config.yaml
num_hidden_layers: 16
hidden_size: 320
num_attention_heads: 5
num_key_value_heads: 5
head_dim: 64
intermediate_size: 960
vocab_size: 2048
hidden_act: "squared_relu"
norm: "rmsnorm"
norm_place: "pre"
norm_eps: 1e-05
positions: "learned"
qk_norm: true
attn_scale: 0.187
bias: "none"
tie_word_embeddings: false
parallel_block: false
extras: ["some layers without attention", "local attention windows", "shifted keys", "gated attention", "exclusive self-attention", "short convolutions", "capped logits"]
init: "uniform"
init_std_qkv: 0.0316
init_std_o: 0.0
init_std_up: 0.0316
init_std_down: 0.0
optimizer: "muon"
learning_rate: 0.0118
beta1: 0.9
weight_decay: 0.014
lr_head: 0.00464
warmup_steps: 89
schedule: "wsd"
decay_fraction: 1.0
decay_shape: "sqrt"
final_lr_fraction: 0.05
batch_tokens: [65536, 131072, 196608]
max_seq_len: 512
doc_mask: true
train_tokens: 877500000
max_steps: 6928
dataset: "wikipedia_en"
Each number is 128 + 24 x the weight over its row's rms, rounded and kept within 0 to 255. Layers, rows and columns count from 0. The size above them is the row's rms in percent of the matrix's.

# layer 6 MLP up, 960x320, rms 0.105, rows 6-15, columns 0-159
size [104 108 106 101 117 100 103 102 103 103]
[[132 130 119 143 125 146  80 120  92 187 150 152  82 125 132 137 122 135  97 121 124 129 161 149 140  79 133 118 141 160  99 156 116 134 136 155 163 138 130 125 117 101 110 108 173  96 139  91  83 117 120 154 100 144 147 138 141 125  78  89 124 103 141 182 128 144 119 184 149 153  87 110 149  91 109 102 131 134 115 134 128 131 106 141 169  92 165 112 123 159 105 131 146 137 119 111 113  96  93  97 135 143 137 118 105 106 137 143 130 120 110 155 133 162 115 156  97  90 153  88 130  95 129  97 140 156 132 147 102 100 130 130 140 152 173 141 133  90 139 110  91 110 122 107 135 120 116 153 158 128 131 110 179 128 153  66 127 143 122 114]
 [128 168  98 112 136 110 120 136 121 132 146 101 132 146  46 141 100 155 123 133 121 128 145 123 126 132 109 104 148  92 150 153 112 112 115 137  70 126 154 144 135 130  90  95 134 114 135 154 122 133 114 133 160 119 139 144 100  88 148  93 149 143 184 108 146 149 128 133 108 111 112 151  93 152 110 136  99 137 140 109 178 152 177  92 119 178 117 175 162  90 172 142 146 160 128 134 110 107 107 136 132 107 125 127 151  65 117 133 144 145  84 171 171 117 110 139 165 154 160 128 135 132  94 141 117 123 106 101 147 167 153 142 147 110 115 121  99 144  89 111  94 128 127 114 160 121 139  98 125 143  81 120 134 125 118  98 131 139  99 142]
 [124 173 127 113  98 128 130  98  94 163 123 120 115 104 117 130 124 122 114 113 166 174 141 110 143 120 145  89 131 106 133 164 117 141 113 148 167  94 129 137 129 156 115 155 105 100 142 110 151 145 153 117 117 121 112 121  92 120 142  57 128 161 113 128 111  79 140 168 181 109 111 135 123 146 155 114 160 135 126 111 125  81 146 148 126 138 102 115 143 127  97 141 101 128 133 152 113 130 156 127 110  56 151 131 114 117 156 117 121 147 171  81 139 146 123 140 102 132 156 128 163 104 120 119 127 157 131 148 147  86 107 136  75 155 136 124  90 116 155 128 139 144 166 135 113 135 135  96 135  95 207 148 112 100  97 158 133 140 137  88]
 [102 109 134 109 158 140 120 162 126 120 146  72  93 140 116 102  88 102 110 107 157 115 138 147 130 123 127 120 147 123 128 128 114 153 156 133 168 114 113 126 104 107 120  84 112 121 167 138  96 111 141 197  95 170 111 162 105 166 114 147 122 150  94 143 142 161 167 136 149 141 115 133 113 123 104 114 148 139 123 149 154 118 130 119 159  99  91  99 169 132 133 115 119 182 136 148 103 114  93 123 106 153 150 150 108 143 203 120 118 124 143 111 161 141  87 113 118 126  96 145 106 125  94 140 141 144 129 126 138 100  87 114 127 116  98 106 139 112 124 116  72 101  97 113 136 113 138 112 148 157 134 106 151 161 131 108 165 151 156 134]
 [145 123  78 120 128 157 146 134 126 171 120 182 126 124  49 145 102 129 103 103 149 123  85 144 157 115 157 107 135 139 150 119 123 165 108 163 115 165 116 153 176 130 122 151 105 117  96 114 127 172 107 144  94 100  83  95 218 120 122 139 147 133 136 129 144 141 140 118 116 141 145 149  96 122 118 132 136 111 113  89 115  82 129 121 163 125 152 139 145 120  76 155 143 103 194 111 105 125 117 150 158 133 144 140 107 178 128 105 157 135 165  74 134 129 109  96 129 128 139 140 108 150 114 146 138 120 178 145 167 127 125 148  94 133  99 111 103  85 174 125 110 155  81 123 125 110 140 133 148 135 110  81 119 172 120 136 121 132 122 168]
 [ 92 117 165 133 118 122 147 136 131 170 115 127 103 150 156 137 138 133 139 152 137 109  88 116 139  86 105 129 119 161  86 104 162 155 126 118 105 119 117 156 158 149 106 114 122 120 125 176 162  83 157 113 103  93 144 101 114 113 165  91 166 133 132 116 150 160 107  91 128 179 113 157  68 135 156 116 141 124 144 139 121 137 139  82  93 117 116  97 158 104 131 131 133 117 158 151 117 116 130 114 116 131 136 117 128 101  93  64 121 101 111 136 106 119 100 114 118  90 136 139 146 118 153 152 158 117 157 181 124 131 108 134 113 139 113 132 135 152 128  91 178 147 149  91  91 133 143 110  95 127 130 132 140  76 111  85 151 104 135 127]
 [121 106 141 117 128 123 117 116 131 127 159 154 137 167 142 144 149 126 139  94 123 123 107 121 133 129  97 110 112 153 123 109  71 149 136 100 112 157 135 131 107 106 165 131 120 130  96 129 133 141 133 121 122 154 197 154 134 169 148 130 119 136 138 101 120 120 167  86 124 164  88 100  73 178  90 121 178 138 143 169 159 114 102 146 105 139 138 137 118 123 118 120  83 123 153 138 105 101 144  99 124 135 145 143 136 170 169 151 105 146 154 143  89 136 147 149  95 155 138 145 124 137 143 117  75 167 179 157 145 102 131 115 120 124 139  78 152  85 131 132 116 163 131 134 119 131  97 151 100 110 130  90 180 161 128 154 162  92 122 103]
 [ 82 146 124 152 126 114 138 182 108 146  95  87 102 129 150 146 133 153 131 109 180 122 117 146 109 155 115 130 116 157 117 126 120 113 128 140 152 122  88 111 115 138 101  91 147 124 137 145 140 117 114 182 104 137 121 136  90 166 120 129 148 166 122 110 145 127  99 117 125 117 120 128 125 142 121 141 136 126 146 137 130 119 129 152 115  86 123 122 130 158 131 140 124 128 116 124  57 127 132 135 148 188  96  83  94 132 123 115 127  95 111 107 142 122 132  96 137 143 132 165  90 186 102 129 111 134 146 152 129 152 126 142 165 162 125 137 168 118 129  98 145 132  96  79 121 127 145 147 136 133 136 117 140 107 104 100 141 108 143 167]
 [113 129 145  89 145 132  69 134 120  89 104  98 120 141 136 163  84 132  96 113 156 136 133 166 141 125 172 145 125 127 161  78  84 167 134 137 128  82 120  51 127 107 156 128  89 106 123 132 188 145 121 158 128 123 100 160 122 125 124 107 128  86 109 110 168 142 137  95 167 145 131 124 148 120 115 140 103 119 128  91 114 107 124  88 132  68 100 153 141 150 144  83 144 129 121 115 123 145 135 144 104  95 109  91 115 135 114 122 115 167 123 115 136  79 150 115 116 125 120 157  91 178 120 158 141 115 168 144 108 187 121 164 113 164 134  95 103 119 168 122 172 131 119 141 134 104 164 133 112 109 120 126 171 122 100  98 132 119 120  99]
 [124 128 140 117 119 140 140 141 152 148 115 100 103 148  96 137 129 146 117 117 105 133 140  99 154 158 132 111 145 121 146 101 161 188 106 125 127 145 146 137 135 184 134 126 130 131  93 131 140  68 152 122 170 127 142 111 156 161  89 124 147  94 129 113 187 102 135  94 121 104 127 109  86 144 126 120 134 142 149 120 112 159 101 140 131 118 108 194  97 162 111 156 118 120 143 135 135 124 170 135 134 101 125 136 121 121 142 146  69 116 145 173 110 103 163 163 128 166  99 144 138 115 150  93  64 115 124 125 163 168 109 188  97 173 111 102 145 115  86 135 142 155 120 125 126 106 128 113 158 123 107 136 143 106 124  98 132 157 125 113]]
# layer 6 MLP down (transposed), 960x320, rms 0.0337, rows 6-15, columns 0-159
size [101 107 106 101 122 106 102 108 103  99]
[[ 95 121 131 129 136 123 127 102 137 110 111 145 161 123 113 121 145  95 133 102 141 137 145 139 148 159 152 151 130 130 146 155 141  88 129 132 144 131 154 143  91 131 136 127 107 131 127 139 136 123 154 136 154 163 171 124 106 101 135 151 119  63 158 101 128 113 110 122 114 149 123 116 123 204 125 159 100 136 173  86 173 141 137 128 134 195 160 106 125 124 120 125 122 145 159  66 114 108 146 158 142 154 131 163 142 117 116 130 131 139 157 113 164  97 133 178 149 106 142 155 171 131 113  93 147 134 111 126 147 126 132 117 103 146 115 127 137 121 129 145 144 142 108 107 131  91 173 139 147 115 158  96 126 178  91 135 130 122 151 146]
 [177 109 168 109 136 118 133 115 123 125  74  94 168 100 160 138  66 102 148  97 158 153 129 103 144 108 105 141 115 148 121 110 154 139 126 116 127 117 117 116 125 106 168 193  99 122 119 152 145 117 133 118 107 137 112  99 177 151 113 162 140 123 132 102 177  68 121  95 140 130 139 158 126 172 137  97 109 109 115 136 137  88  90 121 124  79 125 127 105 141 163 117 112  88 135 164  99 140 141 100 126 141 153 157  80 149 143 121 114 123 140 116 147 116 159 111 113 112 156 117 136  70 140 132  95 135 128 161 151 139 120 120 151 110 117 105 131 129 118 122 156 136 111 105 117 153 139 130 127  78 117 127 152 137 178 137 154 106  94 139]
 [125 124  85 155 131 145 101 127 169  88  85 141 140 140 112 117 122 157 142 131  74 164 160 106 135 109 110  99 118 175 161  99 117 100 112 145 120 123 104 150 128  83 158  93 118 115 111 156 125 125 125 147 142 121 136 141 124 184  80 140 112 110 155 100 108 135 114 141 134 111 118 146 165 153 135 146  80 122 157 134 101 155  79 116  87 107 140 114 151 163 114 113 109 159 142 110 136 140 160 118 126 132  98 118 124 119 123 153 135 112 114 117 154 158 132 132 123 100 102 108  98 108 159 130 138 110 133 148  99 180 137 173 123 169 163 117 150 163 105 157 162 162 137 131 134  71 120 165 116 116 109  81 171 151 148 106 133  90  95 120]
 [134 125 117 149 145 130 111 129 108 144 141  74 121  76 112 123 148 159 119 123  59 117 152 125 115 143 116 133 130 103 122 140 117 104 106 136 160 109 114  94 178 109 136 112 111 116 140 183 157 121 139 119  68 148 148 112 103 100 125  90  97  83 160 113 109 101 127 146 103 132 120  79 120 172  94 129 147 135 125 182  73 137 119 132 137 113 149  87 145 152 137 130 138 118 154  92 138 140 107 140 121  98 155 161  83 177 103 105 141 116 178 142 115 164 166 146  97 132 102 120 164 124 165 150 151  99 155 195  90 139 141 140 121 123 176 140 124 109 158 112 118 173 138 156  92  92 121 108 136 138 150 129 123 100 134  80 135 173  87 128]
 [ 80 133 127 176  92 143 103  92 158 107 129 118 145 147 114 102 124 123 128 114 132 134 130 154 141 113 127 139 144 133 127 119 154 162 102 123 133 140  72 117  92 153 119 137 140 160 161 121 146 118  95 138 145 116  96 148  95 113 148 147 154 147 125 114 131 145 127 135 103 127 159  95 129 129 142  76 106 148 153 102 167 128 194 120 116 121 117 109  83 124 113 167 133 153 121 147 139  77  83 119 178 125 146 136 102 141 127  81 108 113 117 180 125 127 124 135 115 151 115 171 159  97  91 146 136  97 141  91 148 144 164 128 148 150 146 127 181 116 130 146 135 115 123 140 145 168 146 126 116 115 130 116 137 149 104 139 116 124 137  97]
 [116 128 102  84 142 135 158 112 118 108 166  94 119 137 162 110 149 127 136 114 103 113  70 125 116 175 128 101 145 133 140 108  86 153  92  95  96  75 154 102 141 128 121 116 118 159 148 156 171 148 160  87 105 107 130 192 137 175 104 134 103 139 153 111 114 114 129 133 137 119 128 106 168 111 134 130 132 115 109 119 114  96  91 120 127 122 141 138 147 129 144 119 140 130  92  84 155 151 113  81 146 176 163  73 101 101  89 161 159 124  96 146 130 100 145 105 134 118 124  92 132 136  87 122 102 129 127 127 140 119 123 139 142 111 117 110 142 114 110 188 116 107 109  90 117 149 105 156 138 135 156 170 150 139 158 115 110 117  79 139]
 [154 170 119 119 137  80 102 137 133 120 138  93 121  82 147 148 109 177 150 159 162 144 131 127 120 130 169  98 114 106 101 146 125  92 152 115 101 138 147 128 102 159 119 130  98 136 156 152 107 135 140 142 127 125 109 116 120 134 138 108 112 175 105 129 138 127 143 127 122 128 136 150 136  99 164 101 131  85  99 137 155 133 180 134 177 115 130 112  88 129 128 116 146 135 120  97 105 175 121 146 124  76  79  86 121 130  97  99 130 141 133  91 172  83 144 142 131 134 123 126 138 116 107 141 148 176  85 101 173 112 105 127 150 117 150 152 124 165 109 123 139 102 147 123 142 149 127 119 174 149 114 125 170 123 109 125 122 128 145 135]
 [142 121 107 157  87 141  76 134 103 134 175 132 141 126 108 102 112 113 148 135 105 141 126 153 180 114 117 136  93 143 127 137 116 101  97 151 105 132 154 128 150 118 140 133 123 157 122 121  94 163 128 125  74 170 125 142 127 100  99 112  75 115 129 136 110 106 123 184 120 155 112 140 103 139 135  90 120 144 138  73  84 128 127 186 119 120 116 184  89 118 108 148 147 110 161  89 127 132 140 120 138 102 107 151 130 139 153 139 108 146 120 130  91  90 122 126 138  89 101 141  80 117 157 127 104 135 122 196 145 110 117 129 146  67 109 104 138 117 120  79 127 110 101 145 120 133 128 124 101 118 119 190 106 116 147  97 143 161 135 109]
 [ 95  93 116  98 115 164 167 128 126 121 122 147 132 114 139 116 148 104 183 115 140 147 119 102  90 132 100 162 165  95 145 123 126 126 168  95  78 158 151 173  76 138  99 119 121 112 158 135 124 101 124 152 103 176 143 113 146 153 103 142 133 148 100 114  72  99 147 114 131 166  68 182  96 134  90 174 120 129 113 134 151 161 151 129 103 140 115 145 120 126 140 168 160 134 110 123  88 112 108 138 140 140 110 144  98 121 137 104 151 122 112 139 139 140 109 131 123 138 165 158 119 135 133 109 136 130 147 105 111 114 131  71 116 145 114 133 129 115 148 108 134 145  97 121 136  93 137 106 132 121  70 118 157 136 167 138 143 129 133 124]
 [133 157 115 115 138 124 137 102 108 137 124 120 168 103 151 145 107 111 141 137 153 121 132 123 151 113 123 146 107 127 110 140 105  86 180  93 112 108 112 123 136 145  66 102 166 109 155 149  94 126 112 144  74 105 106 162 118  80 129 141 110 160 134  94 116 122 131 139 110 133 128 193 145 129  72 125 107 108 119 120 150 103 137 154 150 129 142 146 187 126 143 125 145 115  75 127 151 133 122 115 161  90 130 119 116 131 110 142 137 115 172 121 111 147 132 143 139 117 160 116 149 127 138 126 140 159  93 141 128 107 137  93 111  85 149 148 109  91 119 161 116 147 143 129 123 147 115 116 106 120 152  74 149 156 130 141 154 120 160 174]]